From a checkpoint of a small transformer trained on Wikipedia.
Size: width 640, MLP 3840 squared ReLU, vocabulary 50838, 239M parameters.
Architecture: RMSNorm before each block, rotary positions, biases on query, key and value, embeddings untied during training, normalized queries and keys, local attention windows, hashed n-gram embeddings, a smear gate, capped logits.
Training: a variant of Muon for these matrices, 839M tokens, 12527 steps.
Each number is 500 + 25 x the weight over its row's rms, rounded and kept within 0 to 999. Layers, rows and columns count from 0. Numbers have three digits each. The size before them is the row's rms in percent of the matrix's.

# down: layer 2 MLP down (transposed), 3840x640, rms 0.0353, rows 2454-2553, columns 128-191
# up: layer 2 MLP up, 3840x640, rms 0.124, rows 2455-2554, columns 128-191
down2454 174:502459495486500491519473539507503458490480481544469475502508508542506528509459503538504480487516466434587504481497517507461489504538494476488516496506503469485476497439518511445466476528494497
up2455 073:468518470501518478529474510533506497521515505512498537548521516502560514508543498487541511516494530443503473528514529488463517457491514491505494471502495490497502469470464492553510484501499491
down2455 065:509469525512461482513508512512476520490549471468520506497536481520534488544545543538536507478484497470503494501480517492468487483498484474505471466486459509488481495496494490518496491449498531
up2456 141:488486501498512503506549525540441434516484529549491502507487556479516521500506500524513476474456492474469483509457532503499521525525496508532532497470518525514500491471473571500492552521514505
down2456 164:513483529471527480506468498479498496515483471474494515503476471526501477500485476513453442511534506488514468485540509508507559456486464483513476522503554521501504482558504445471532452506485503
up2457 136:506512546549526520481467488540524511497447516532507481510501489513512504480497541483497518519504492526486503496471505472484527537527464463505480497524515485498533516507502501450466519459520459
down2457 152:495526509468517469492517496488475504479474493466574470483489499525499471492539465468524471508468451469507488479458499521495492501498539502500506496509463464531497497539498494474505466477481490
up2458 126:492516470544501528507553538463481477530453480520516510516519483498509480472531488500486509482498502468520552531537478531494515519500485524461508523492478509464520456478553475479507476513515478
down2458 137:477522521531492530547525463472524498482515500523473443479479493494482516501501494537496491516541460463455472503464456490488488540435494435498447556518455527481498510484481485506491512480471510
up2459 098:511499462518487541534551520490522514529507507509487473497533475497506499444494482496471526548501502452483483463479472480487497465516529484516511472525500522499508526512485528501462495482531540
down2459 098:484455499511503510473499480534492511509521538485498489472512459496476476504501514503459513500497553503537489504467444521500499485525517484499504474471478438519506469454514513549462484495497488
up2460 135:494532529499468498519534502451446444501482512525511515526474549491488482509495470518534513530502492482467494475517532488496481512526499523515511475486566452456531507509495485468534516498526473
down2460 153:489508501506478535478469520568516502494485533529512435509488516582495478521449475501519482509528525539505486472487507532531452486491479532495505476488467504506504486464541507541541551517543497
up2461 098:516522480482492549488510434498518514503504495522430501481490504507505479479488513501457513502480531495466488522486500514501488517462524517505485489458515506474503494503477523491482456511493531
down2461 094:484497503542503511506486502509492548505529493490510556467515478485467489498494520492461538502515546513522489490466520489532507535507504480516501527526488484502483446394536494432499521492489523
up2462 101:506480486491500554472528478442528516518484523512462530486469501478523547516465484500546490481483490494514511494484514487509448543462497503543507493487446489467481502473491457496524512532514489
down2462 093:469537495497536466503498518502476509507479512493525553499489513465489516516515471544517509485487519465485492477512516509535493524516541529536490483470466507565510494554496533480498486502518465
up2463 130:516466500480505451468529539491497546448510502530521502511488483549515518504521550505471519466497500481548489559514502468556576471465515524533495468523489525489465481498472533560534523495493505
down2463 139:488488536473545521489502475522507496516482568503514538471525475495486461494508509525538491500496514493483498558497547500505464468492479510485486457426508497490545509498504481486515485490475555
up2464 014:494508457523463512468509507500515535555473531538457514491518482498458503503485499509531451513518533496469510485480532509477511510467540546517503513514508504477487519494513506520509481480483532
down2464 013:499557493512535528470491453471490493489477499498518523481525515508500575492505493505473487524500485522481482493509495492530520509426484487525482446526511528487436490524518480486529504505512541
up2465 147:525485521471476479516496500527526477493498486483480507469463487492455532545472528553513464521517502542486518494476514488559541508528490478517507500480469511468472481472505494448485530519546536
down2465 156:507518480519489504482508509536459476499504496484468465477526496519519543495437505505503470500468509506493471468489491468508506511524532456509521514488487513480533509487512537476486527493494498
up2466 143:498499446481531501474518500469527495522468506492441489478503485506537489496482499460512497501501518494512493499476496536508512466523481540527467505499468485540475510514514527486474463543501502
down2466 149:503519483465486505483509487476459477462565466475475483448513476525462471456483498483507537497548496535498491467523507503452489529558443493468485491495507528552488470521495510459503505479493496
up2467 093:491489469518505514495494504511491486461475510488488522497513524499515527519523494524497495489548484470512493462531542475510513464504472521467489508478508511536503480522495545520468536446550443
down2467 086:509482488496509442466451519485512515461469527510530462505527527497499463543517477478501487496517511520508522493548495476504496420460480506481516499502535461484541534545471486496478506486517470
up2468 107:503566454471486521542519520508506523510495473507536512538548520509482496500487477484577496503531479490446510542509463537487509485479519514470480486526523533480528511488505496481468500495507467
down2468 124:466493495512504517498529491504519468539448523514513532471505527512515483441541454490531549478498482507530459526502508517484506495459514492456482499490483480480497523468470497548475519483493494
up2469 020:466475498486494526538491491471493478468510500498492524475494481510508472484526517540498492466493512503503470476472530449503499495510495512528485491474476518489495475517494492505519563460510448
down2469 019:528492478481487509522513463487533528538517494526509511517494501511481535485526497496465494492503492495535491486511480507510533469497520479487562500452511536501471491503495474556447476493473477
up2470 076:461517523513541518503486526537527534493521471515510507490448506452496515463511500525505459497472543542530516490472503501511512475495466483552507502452530558547519518519508469468534492514529475
down2470 071:518465474506527508520570487508513504505486507515509504474485476459527477567463521530500457511471502555484495514432486501497490481513520457485531484492487497517452500490510503514539526486501499
up2471 117:526493515512496503485489498514505482540484495500525525458511495484480470499477483473475529494528468461505492496471523476498530487435502498501476566523451540489466484514463492485452494456515505
down2471 117:528462514531480470485483507462542487512484476498466476476486497539483509495445458464463521524473413497486527473508458508492564494476503494505518495505468520480493508535477498478476477476519485
up2472 005:516506492484532504527463515496478463467449478483521538546483515476477516478527528504509511535449466531487471496506487469486501443498458512542499488489497537531472524488480500510479491491515512
down2472 003:527557464472531512485522514532500505499511464506512487513489513526514441485504508491522495532479508511475546483482486509500502547534496518529524503499518473478511518496520498525461481558501474
up2473 020:497501501495483489477483503486527493514512530462547542439526462529509486508460488533498521516483505509498532500494494493491551495462525517539556538468529524479445538471501497495492498487476481
down2473 019:501475467503516514467518483511485472501474519535532500522497533495506525516536471513489545496502513514531480496534466511508473465476502467504518505505481453507513489462506476452531493511489557
up2474 104:453508566512491470497482488509485459524478482470490479488482528502524515550496494525499536493509510475523500514499519525531469514492511486529486450512498500544512467494499525532518494469530467
down2474 106:470465510476488506511510489482541518482459553523496491538488532509524503466462498579520509511534548485474512509497514476509553519497566504485498489510507497520517512544455517543560497470542528
up2475 119:484473529511483503505492483468532508523464475491480490477560490483531502467485493459533492489515494565486503485507504512471474511524508531471519493512537535531523504561489505478539465497541475
down2475 124:470482522499470513504520510505468494510484480501490496442535513478493540515520470484500496486519484499495453494527523466501457483515484520524516520483458514520534491462510503533510479514506493
up2476 094:458539520507524442486495515477530503469451499508521478467513516568493480479467538468479461505451502522484473522522477458497536470513483551510484524498476503450534530489460477486468523510498527
down2476 091:491495518552517482494474482508496467546498502495499463489512475480531503518510497563458459488488462490493510514484539510497524511513504472512475504546488507461493498475476534488473492491501489
up2477 089:542469506468501485469505476492495468522504510535502474508477529465497495471496495531482479544472494463500502528533557458507560503493543509479529487483509522468508507491498485541486492499462492
down2477 093:499486488449515483543411552488483519505517514480503537460548580489481520448497505512480475501527502493517541457486456478496494506502488500495485461495515521465514467462501504480495508491483509
up2478 070:486515533492467487456503506547478476508524484516511538515505456441532517460515529493459520490499472490484520506525489526484511508500497512521488502477502485437501516479492494496512523535506501
down2478 063:504507517473519493563471487498498476517490524491455501524480484495506541515497427488494510495517537472457451484484520529529498468516500530540494526533494484473532485478477498498512471479498482
up2479 075:467480471483507559501523492509510518478494499507507492508476509510481524535504517500495436497518478471526485479510544464498498520500500487522510487550488528522492465502529478496497511465501524
down2479 068:501443517503486516463487457487484563520529508534540502539473494485535499488495522501529563453490503522523519562474502462484502529480497505494455501510488521539516476517543502538453558537518552
up2480 043:512527518535506580529453468520505481484526478548487475480508511492476491505526461498523515475511530520460532480493486519537522479507529499485496571525483514478482520459495463521496436497538511
down2480 041:491521462482506464522547509475495528468468490534454477467493487530517501538497519479491494538544476488499517517472548480537522460474534492496502507494514475519510503513500535513509502487481507
up2481 140:511478498487466479448520462484499486539467495489527536504488511533496491493540484496473501465510480522475519461493530456510462475516517514538501515510502441513508467468503460477503493495498468
down2481 175:534496491497503485480506523502488472493455496518472467500477529533483483504495513469512488511543491484489476520495517522476464489515487483510474516496523508512491507513481509521483515522518490
up2482 073:527520458503507498477476503450555536503500473528508492489515496523499519539535483505534522491498511456541505454529510467464502524479530483524522509536497490502504498489484505529451467456516510
down2482 068:474508476483501448451499505510537532506529529499529479478492499490474493558507524532494541518490488504484525465464502519465502512483475474479493536489462510481547529502467528519482493497520541
up2483 133:486476498530501445523487516523505477507470527522507510471501473473494468503423491574500501493504512529486447528514504455481519519505501475498490482504462498481502491542495508501466511508487519
down2483 124:473485517528513518495525498470482445477547493544474517507501541503490510473500521500474485529530465526521534516456512516452502535477499502538453477492492525483499546489482491485498544539501510
up2484 117:499478519540526488523521477496487505495514515483522479494502513480498522474506501495490495533556490474503459507521507460507508453485492514526502474507501486497480496491482533440481460496484454
down2484 111:462497490522527522518455501500529531466497513494452495533458477515501460460451507497530508486502461485495511528509486513539495486474449548523452506547485474475481519508479507491503504551507531
up2485 133:509475457489457513491499464510491458506512532471499516499496499528498482513475511482510506477528523513448530489533494450482505502527494457469482471518501500521476541494508491511462496516512546
down2485 134:523482546538478527486505485520461519492511518499503464536528489530526513463496499519503497507499513479539473484545499496453477506466509485490495430504552469516510507540461482523472509497509523
up2486 084:475470480496532486510483468480522489526471485500527450465500521502446498524488498539519512550456508518526514451508528534503464532517538497501517474484480509514511501520524505459554526509537497
down2486 080:509508473487490519476497480518498475506489528490525548465461483478488470509556489510471494529505514539500503513470475486506471494543513505473499557485500534562494476473516493471516523467483490
up2487 105:510480430498490496491501453507493489539517505531477508485499524514504491509507496513498520499493506479524520515509475548505520529516511498484479505528540508508552507504535497524449517507499486
down2487 095:476483509479525486506456481504486532511502496479494505532495521474461529472479554478482519496477552503511501568475514463536471478452477495543474507542464471501471529496519482484478486491503519
up2488 114:512517526469476507533563513523483525521496498514463501505483522534522493499469505488519507496468499469528518530511462497427530464490492488480504493489516534467536469503531501536517480485514512
down2488 106:557508529481522531498506518475501492509492496466542495490497473493526560517515448453497479467519518553494479493530478483508506489477476516528473514498492502466493491516520491520480436447463492
up2489 102:533477506488482523457517517523486465489548504501509541506535527513511530469519509473533437497504532511535469508520509450428511497496471460471473499506534482531489486505491502497520533459526498
down2489 096:492451560507501465536516492468502476486494456502480537538501496532554512560491469483494504506545533511485477431526546474452545496528507505545464497505469502524500492504497482519483485500505493
up2490 134:484519495558514494520536529508488543518469490528470502490501455530533532513513509492477507510520502502422513522475458516504482444510510495530471495489491537492482476471526453521531478489536450
down2490 126:505535498537519535466507499494482472469457511463471461526501470498519495540499520492495506497525538511518464502471481505519502480507506499537521492472489479553466516496492532527509518489435484
up2491 141:508453502472484493522548507535519451488491444505485525472500537542509500524517480535501501514472483510534530523489495502467517458499513513473522498487478444524473455512518526513509493479504485
down2491 144:548497533498518487518522505495467479482482455513530514479494502509567478507509515490499429489505483520499464457456495516559488488531461484523482547489512494489508525475503504549499483477542497
up2492 009:527475497464493506537505497532486506503496514531477437497506492514551490462489520519499524513512493511463493496491477472509518516529530519461528509443496486530518467505501493596536528525502455
down2492 009:485535490499470530479526436479495464512483517484466523503466489509519465504535567509476526511500510475528507486497533494493543521541431494503474492551498525505475480489493497510515536516475496
up2493 059:484513515495503477508477480472496572489508517465515513483517531497485516487483495466464473459498464478505515500461502532507526473497488471561557512521550524487484502510546532496477506509464529
down2493 052:446504455524462490520545534506529520519467514511527508526508495480480466491468521484521475474495480516551504490485495521483511495498503523520466527504471459490514518503500503502498502514485516
up2494 104:498479500495477435490487513511492451493495526498495489551517492504472497569478522528538456441487475495485489534500513488498501530533492499510501525489473470492516475507521475497442522558528473
down2494 101:520484496518519514499524508496516500514468513517524489505508511508481461501504513474492511535549505509489554503491523485508496493475530480574510454520509501455439457516492511439479517517516528
up2495 104:509490489516535520487523473515509486473510469484481483566470451521490504524517475519477523488498520486466509485515518499484475517462505534474503497506496502493457513508492488489496488494530451
down2495 098:507543569493502498502483505522512516496530473453493488510505489512515515470469548480489533532499480527531527497466466484515484522518491475465448523495517511517508460485454492522555508509470522
up2496 100:520518543503509483494469488540512503462503496516509492527469478520512470492510479484478522506467482458470463504534492452466515485546468509492487543512485508487467465477531477483508503526503497
down2496 095:475484489556548488501492496530483467503497492489513532485493526532492491515472535513460466505486516518536499414505515542486508498504469496474467511510488467519498497478462540482523518524488486
up2497 124:500521498471490441511481481526512453510492472467502497522506520511526504485500472498498523504520471507536478524479488479511523528518513471565490496471476470497511439536551443459510493476505480
down2497 123:513497500496467482496535564526507498499494488505544464531536493538524504475517499453487494457475546487471508537471531482473482509501484433510519502534484523455525510546512492520467522482505500
up2498 106:496498504504520515498509514524472496521534490438474531504519493462510471509500471549462473517504533528528506471540486517532511543504506480481519499537523538492499491503531468524521514525504459
down2498 111:492518517488512541485472470510519513497495481505457529462501544453502483551448495535474496538485455518506519481486525485513462471469520466508544502527540503531532516501494485528515546491507471
up2499 145:483504518511497466435527511485462466439482536515467467497502518519473451470494470516470498515512456532499499522487487475486523504468475482495466487491493450500479489487518541476529456478512516
down2499 144:501529518500498498499484450517548505468595502501500534512493523506538517467503530499464501492522504450510499481506484494510517469477530480485482534500512472457502527561548500527542498521466457
up2500 149:502525462507487506495464525500492494528493499499488510505521486487531482450473529509556521459477506573470460482537518504479538501503504510540492466502533507485504498465485514492491509514470511
down2500 148:523518487497561495465506478553513463533521497527527493504554534496489468475504465464556466453496467492551470468498513499493494521472519509514512496498478492483500514539484524497530487510547515
up2501 075:497526500512509498508486467487505515553493487507529474482510510497488486468519511538492451479546537480469497472427523501520541477547463501489470468489523524533501503498510507497502465456502523
down2501 076:490502467513486510468521494499531562486506487456516489502505516499468497479529479464522471462504541437484482504493518476516521474506506513482494455507480489509486522458501506526521438501517543
up2502 074:501520518508470509482539476518474488580511460506466517470522463522495515517476527464505493435532519512485512537515453475505502450512522472532479508469470529481482475484507542490490514518529500
down2502 071:486531548511569503487484512499521513586487472492480503432518463504478523493510490453504508509517485499495516515539500499498498503453505481511496519510509477518514506538467503489529508477487460
up2503 016:519515495471460554499471483524449546464545514527523464489504540495489506505499507526508538485482484513498488470503474449458487550487521508507534487500502440516504522566486494524498479512491492
down2503 016:491511505497497473472557505501516538497510560508553531495499484475524484535503534485551479502543488484523532520504494515487490515459528485497467529454531493497472483505486546483474493513499459
up2504 094:518520477463509506478509538528474521488455498508484532470519568519512510459493514491507494491499482543529507481507507538503549504507516464530444458492485477533507484462491468508494486536511505
down2504 087:503571498468487520482509543521531481487477513542502487455446493511485487513507553490461491511507517521523483486502497516523522476498526546469500516515497487513482495505497438505513459494526491
up2505 116:510508501455477525506524510511479491502508524536504500519486504472509507496526512494534469544483518514531503486545506531487514496465516508504506484509485465541476514462502490509496509536504493
down2505 106:517495503486516474487482482482513502531503488461477489567505498491483518492503500490533479522468460510505489490563457521511517511514527509506531472527496494513508519472481513502534519533496520
up2506 141:451483497511444504512581458531511495514474520468472549551548497535497474504536497506519514514525505478488451482507505568489495497482542485530524509508530504522514540485536515473499517513490502
down2506 169:535476507481533529521483541464474477493488564511513488478515492478473515504436499491513458456515485493478492512501503476523479524437504514471536499518488513508481516497476489525507521503462511
up2507 053:498533473520491495519484508488487480528477526497488510489503493500504493477459504483465481513480499471510495481469473539530479499444485447524474490482514520507465475549508531526495477510506514
down2507 057:497480495496500505463473511479466510509513523503558521483510492470491478435512514476482483535508518461500467553484526501480468497480504518502525490517487451524499470500504519487508502494481540
up2508 089:502500540494454474479529483505471504543546507508470567508484525504473530471500507469497512509516507518499503533520532501487509510507481506489486487476494526520509507562495527505556504470486535
down2508 088:484482505528495482496470465513511506512501501541506497500491521541508487492524496500519489514516507536492530481480493529500477506495550548553500505524510499512484456482505490531473500512482570
up2509 099:507535503480538477487508525497532499530529504480532505490507526491534518502524487505513515513500477490534450478475475505478469504516519491495497492471504491493530513474500510462427478471512503
down2509 108:523533501508533494512482458504485457490556496454525524499495481508498481505501479496518482473496533556522493507480511546491525512472498525437540485508516451491508457478488504509516521510521489
up2510 110:521497453542545502497497515497493508515513450565491503466522453510503496451510521469482517508497510492481506502505499456533516460497480534496484487481526505501513508530496518497474492531460496
down2510 103:500485527501483520527487476498519460524536508455486513499489519509469523496505502555490472485503489513472466523530517501492494496501513536524436501517470528530546528487508529492504478537482508
up2511 118:521494489496497507481486436502502445510485484524498491527525519523512552488482531445503551472525491520530499534501486468542481523495470497460510444500481493527511456515475478523453523484497497
down2511 120:465528512472518497506496493472537505546480483512515498499480457507523511520554518538485517516543504519478501476464531495511486514495471533517476531502516501503494465537522502517552452522548459
up2512 150:497478458483503435474484467438456488484516470506485569536495505526474485477537471481529470527502556512518505492485473517488481487480505508509451508501552555516462462483502512483481525559512490
down2512 161:550482520512500487504532513499522489519506516477550513504532492489525432497493491500461539481524509481540490490502488509504478475474500475496513534488506477456464512567524510491530484483510512
up2513 063:502522491527503499482504461493504517532503472493519488511442468509490501534506506536519501525535493501461519473527497473460547483440486480536481468446492502498461521498541503521499441523475505
down2513 056:515450510513483490548474498503502526505506450510536516525506486561481527523491449515521479526519537495505510458490505461493493481469503456510515464509496482480476542513535522491501502492493530
up2514 035:489544510508526494531521503529508494469497498507532520431543480537526490486503524487503507520509463480485514480506521448493482474496504468551469506534459487481472508458515492494518497511500501
down2514 032:540518499530492477506497466525502440498474468510462485460495471505522506518482479502484499485492520499465513515491509449492520518495454450521468555503465479507516547479498531518444528516502524
up2515 103:478518482514511475487497447536514434461533486497473484506488496539488494514490473503471546479482464493537483530551493486492480481480512525476478529499486464481506483469548476516487494461526534
down2515 104:516493487500477505505539548492513477507518506445524460526490519545469464486469508492488533448472551489501529477511523515478521502483507495496487481503489477502485547521477521520487500494535473
up2516 024:485504467501498472509487510504524502488541516450506513475509542448500500498500462516497497517503498535492476505532512505461511515509459471509530536494512504507506535536505474461517508532518480
down2516 022:480531490526488534557523484517533493484478519497482524484506495479467497479525501492512514489518499492529489538482478542509542498485477466519486552464476464516465523483512509533533545521484486
up2517 144:466471552495490479566498524539472486527552496490494528520521482469518497483537474509481514493495495529493442521488519518489505536521484524512535510509523539512487521545463499472500506508496528
down2517 170:479546474537480501479503476506542531506513459479529471540467527498504529515462525479498524524488460505491542492550505535474491529486512507467489486479535488477497498560510474497505539469488502
up2518 147:488534523479484481471457462481536489457457515467528491508519490462534502481508485542517497485524504474522467498482517488526535506452503518456525522491519529494501486495490449453507434503537511
down2518 133:520513543512507555514554508498454503474528530526553483477532511495441491469503520476509472524535538514513513496477519537517507490470498511518547489472477495490520525502522502493474514536516550
up2519 087:527481534491494495537465451499485492518468476493453518523479443524511507467472498499521524508448502518481517486527518491505487490508503465540508464510476500501488507469516531498534479541520500
down2519 085:485499474510507516493486491535461495531497481499477474487501486506486502532488503463509464512474520480486552472500487523488449452462494541504522485502486521550474475426510480558481519500493548
up2520 019:533482456497548494463512452494526494485498531507482485496511494521510477532509533502541497490505517506536472496510516544474487517458503478548481517470489490531524504528522512512527490514505506
down2520 017:496494450518490479451507503468483512490476484508469500516500471494513492515521519506489527458516525531473568500474515503512578492511489489524467462472515499497521542528501498490497504519462487
up2521 127:507488488486537505522543467479516503481509492476504520480503494499456539501490499467544529502473496470478454493500497485522481544504483471518481497536491518482536513486486513487472478514479488
down2521 134:463427547518493497544535466469486541514436503535480536516504501523502517511494504488527479530487504491506460491494480523485466479510513516470499520458502475501469513551500492429518482511563505
up2522 060:489477467466534452518520492497486531529522520477497508477468521525539468488497471514486456515499505531501502447499516506490486497519538509464500523492510486519521487515539498506492536494525482
down2522 058:531508474480439500495505460545470511479538456552473471521507527518532464519496492470469445516495494506474504487518518540497505519500504489458476519520509483523517494501528458545510527498489485
up2523 118:484495559493472487460543507475503487544439517483466522461504494503504465522513494509512493496506516515492521477519470496484511524460473525517469432546483459504526505483512552487511507494450479
down2523 119:460541568507501521498520466509462546479532484465477522492503517536518530533534502500503480515510488457484500482493503513474514490516486478500508509509491490511454493499498507505495493439523507
up2524 114:489484502485530468516531501509547523462451452484556510505503498531483483509523502498467513495436507519520486486552506465524493520462549503555476479510508463535486462508557510485489470548549460
down2524 108:525490509515446537513506498511541492511475494497491474486554490559491451565482546573492464494438515512461503493482498479517513453485499476471481487514504519469529476498492477472509469467496480
up2525 106:518505485513509467474500536515466472515537525521499528481492471494499486500485490507531491480495517505505523484479454479554511474486460505526512518503459453515487511498476514483505542519482469
down2525 097:514488536482491475491470494537515489520464492505492483525520487509476509543554509486512474482456467559485518508438511537553503523469490518446507495491479496516516469469513512471529496507490494
up2526 101:509457503497524512506502525443538494475545486493511545489475479533462486483534501445487488437489531513493473502505477517437545514446491490512495485525518467477530505502485439521468487510473464
down2526 101:514525553528503488517471481513511474486498478540499478490493524528486514482472473475537483538463466497452492474506500491461464496472454499536484510527482482498532515490505532510497509545513517
up2527 099:500515527495476542498501495478519478514554488478488504478498509503485551488525526502458519557512493519520497529497532522516497502552495478503495514518511491497525460532480477488497527516512487
down2527 086:485461516466520442448490489456499475516432498474508502477512510478491474493517543508493518441490542488479511517482451477477536473513514474514529489524507473454489543443484518522498492520473458
up2528 023:545496496495492468513531490484476533511495555502494488525510574505520481526511501532502493530467509474447541472496508574468502461510467500532457506492483479529498541509554505515528472537494532
down2528 020:502516473527508511499475471496498488480485511524513475540508525537544528522492501492517497460465516468441553517459550504496512438493451535499513487484488475489498521544514509528528487488497531
up2529 148:516498500516471549483487494495447539507539500483506524515483478512558502502515472499500506506510525506504561471484526475455472490486487486443459438521470449499510514524467517483492483496501533
down2529 157:485501478489513483527510503490528543476490505497494531503516530522538528507487534503494466485501442489488491460511491531537510455547519491502501537491541512524501523476493477455507499469501500
up2530 088:502512548488487474497513453494493521504534460490473541500469510493533507523524510576482498503480537479466478508521495481500498512566528474488491473484542493494497472485491466495521545489535457
down2530 082:533476507515518553497539527503500499475502501539496515489461541542477526519474502503451504523479500458501485492518481506508452483548479519454513502508514484531512506551474491500501495532538471
up2531 063:456483521455499476507481513482520499518494491513495491539494493503492470447497505489525492451509510469475492510517527486524512541494507503523492532497480495517450467486537511489502466538469518
down2531 057:512533508478508526533521502470524468466528465455488451537512475475507526439522473500504512461473495504514501545488507487501512532478478510523486534540474550495499518515471541463514547508486508
up2532 110:513536499509518517478536501496500521551514453534477484503516513527485536505491522491497507457540513485519471535539503505497550501535512504489526548512490534454456509480522512471523522493488447
down2532 102:517491504473536478495481482502518468520497507495495546501481469535542471474522491525535449534561549499515521487530490488488534488482504454502505504456530486529520514499487539531478511495508447
up2533 129:493514495496479475444480498482487492510444522465494515462531520501515468509466495465466479503482441499524538480512517491478522494528508471517476504475510510498517501468462492497491533525490524
down2533 118:555507503451494526465527520522486477497457467487466521467514487494479513474501464492456473483511473482487537459505501434503518516495484507507498444472507501475524494531492490561525526462508553
up2534 125:507485513480482471480534460483519512460443447534508476487547483485515457464526476499505506498503476497461489505489509489545534537494504455532522540504456484501458501489512485459465505491540518
down2534 122:520463515501527505509480469503496549490512511529496472494481480565535515484501518535505453499539495514493455501500463484449502474527505531475511538530454460487501536536497472458472468493513554
up2535 126:514454556468491504521485562473478497508472514456514505470481464507490527528493479533457553494522485515513483520505522470474504501465504522498487518515500484574529485485425473495493484522504508
down2535 131:522542518483492516472512477501427461536464506520481543461462513504493502506551449490529496458524514547489458493496501501523512436509512521547506500490465486503531561522505502523556517513493522
up2536 135:495554526516472509521530442522506479491455526465490485469510526495517487439525497492496481482516511482472485516521521512505516498502512456532513461479503502446501460496510489451533528510562484
down2536 153:520497515512510494534491500521495530505543518511531507512511468483525468538485443531534530505486490488514518526481525539468547490479534505476477550535529506530439509554531490496498476543528529
up2537 025:500515484483500468500512554525538531525553549466474487490513434467488468489498490490444461479493521478473504465543494544494447496526506474485470530481542500504530498467479491535485472469491475
down2537 022:477504523480502524519520502507479540521475561521443507507509496482540460491477502517419488467489532478450485468509500521503501472519509533494477505513492509529491477483505476509541557496473531
up2538 063:508533520501533509533476465522463521499497489584556468511520474481528515515496494454546506479501490510499538486493469520504507507533507494507492489490553448488471519496488507501516495492542516
down2538 057:497530484534475468508518498452446465512508536463469515479550476493483458518491495492464516518471505506508500482503511493494494525476500499493493476497494500541542516477516484552532519461432494
up2539 123:455493494496524505517490496510518527503521516498499549474468454495562513506485506522468481479536497476484484519484535528491474449529492495540476457475489556544490474516522485511529489506550514
down2539 113:503471538507494533491527523486482487463482550457497520508475512472439495498510501469487520464505508463462481511468542531509473515533466520509534487481497535478512498526491494548511484494511529
up2540 100:521509481477491522486527514514470512501528529461493542502514417529513486491496522484512498493451457539466516530482492487505543440566495503512471478451431515476466492491457478494538522483457500
down2540 106:508492514528498547505471509478466536507502487506466519449514479515432500505505482504498493511496486460482469511503530567464505447504490517491553545464493494510473482526509468469463491502495513
up2541 058:493534484500489502472518484540498485437527524514481504544512542533537489472500510496497529504476484448479467507503530558511509474482488519493470528530521529555475537486520480502472488519491507
down2541 052:532469424494508473503485504494477472485485506478555521509485489519483522497476492459493539506479506480456483522498483500513489477509501483529469530507460511493489477452523548511529477515475516
up2542 044:521471486466488478503486485519537474496485472519538527503462496523502507493489505481535543530511501503489480512521493550511496468462532513504479499471518511538510509476475527540472516526532481
down2542 042:547493478457514539563509460492551457488501517526501496548490490475496470525508510549530490511487524533458485504508453510497501494504530483454519484496505496519480504468458499501512531508473526
up2543 071:439498496508488478489477493484495510549506490525528472476493449443502544500520540517482518501486490552488489486422479531523539470483465521503484496470461475486493497500489487545544524544473510
down2543 074:508492469503489542516487494535536494543537482479515458498497479521538486525526512519441522502451458503497441531518500512523468477533496509499529467490493499502575468497484509446514484515466509
up2544 131:470508485469462509488522480538460498464486533493500502519472451552528462486496530532486509500518492531488486518495514506507457474467492512486511472454479482485553474493480502503479520524490479
down2544 165:500469477504526531532524495486516511505545443480539455480490501510469531496498531510454514490481489538503485467492496517498475479508492508488493491506504534515497504407549469487486499507471461
up2545 027:505464481522495540479518505509485454513482532484507544513490485502504520521548506514461481502452503504450483551474482468505501497527467511532457519466490466553496514506511477484475460487513485
down2545 027:488461531476494532530448465495549506542526466473490454490537490478458480561472499525520508514474501525489535519478502472477497499541499525519536490517497525517506476484492490471481556459512504
up2546 087:457557499485472487512535496507477515545492503528466476499519488481504495519473483491493477451444501476532480555486515524486476509486511487491497509483494494491470494497493531477493480480520500
down2546 084:514494503500517499501539485470521510518469482496492531495477483488499495527469489522507468486510465542504497499488468504512514492523527503482542498511491519478482498450474533517468513531503473
up2547 076:506458510503520508489495489545497515529447463521501521524532481485506463483555515483508518556508495531543494472518525515497479497495457512501491536489504519515503505467500501543514484496504542
down2547 066:481492498474505480478530459509543464480524501538475558531514471482474503522516486448454510479495516487494528502497522451529483501500483471514451495501525494471497511514523527485472510520468512
up2548 050:443494509527459529502484546486494477486513507462499506507540510496472530503512478490513466512516514507513506426537516473538496479498504504519487447471498542528503529525465524458566495507530486
down2548 043:490495506560532459511534482517484507503497506519517477502498527471515497511512482533536453476470477456521521503498483498494508480523534476526504513528503475457483496527462493492516515481525486
up2549 109:501517542515478479550502531535505477475487515524465520496519472487512491506474512515515495509504434487487539522521489477502477501510503515471462538534492491483510498486553490503443524451473496
down2549 107:481521545484512500498483478536525487528525517504508548491542534518474481545507544508518499487487480487486520501498551514512476486490501481535510493493531548479480516486548452485480501512542513
up2550 133:464487462471536464504540492485513484522491490507533488508517468499523518498457508521452475467476498548497487518502499475487488509490508484499514476477452510477494483481509449497521494479480521
down2550 134:505517492523484518490499524487498514499450489462464502499502514521445555530513471516495489481492480509510525495485489479514462541507499489537491459462511507489460491565541486509536497491485547
up2551 134:517478530544531501479484500506483516510531542514546512500426505501492520501515525544504495488519476487507499511463505505501477535449504501495451493488521481544506467523511488499513524495480469
down2551 127:545524507499510518525545541484418490497517548500480493491490522508497489483514489521482512523504507450491460520500481521575483529513488468542540502511456542471484473467500481530521490481487516
up2552 113:455480521490523491492531500489501518475579490468466491463478519470517489488530484523459480482495491480472505507498535478514489498466547515480545528533498507475476511511501466506498476509532543
down2552 115:531454441500507488492480512489514494498541524476515484502541492497477504470541476512499474479507458505508484508489476487505490494512486486523471487509509483522511503566513483512526489545484511
up2553 050:501505488431507482502554484493484505438496497484485479482504521536515490519492491430534517546488448485494495468544521517472498493528509506512458510528510478491518511522467468513485499511471526
down2553 048:526457533453546482477504482498534495474460524544503553526496504501513488519507508475501518513486533501495521531531450528524536505510470491495480527521506445531486455544510474493489516482500518
up2554 101:514525477514444530500493530517491518466500484536483492539498517494483531497534493514535560525472499544480470495464514517490484508499533505496484499484509467493498471494540467473502489565493442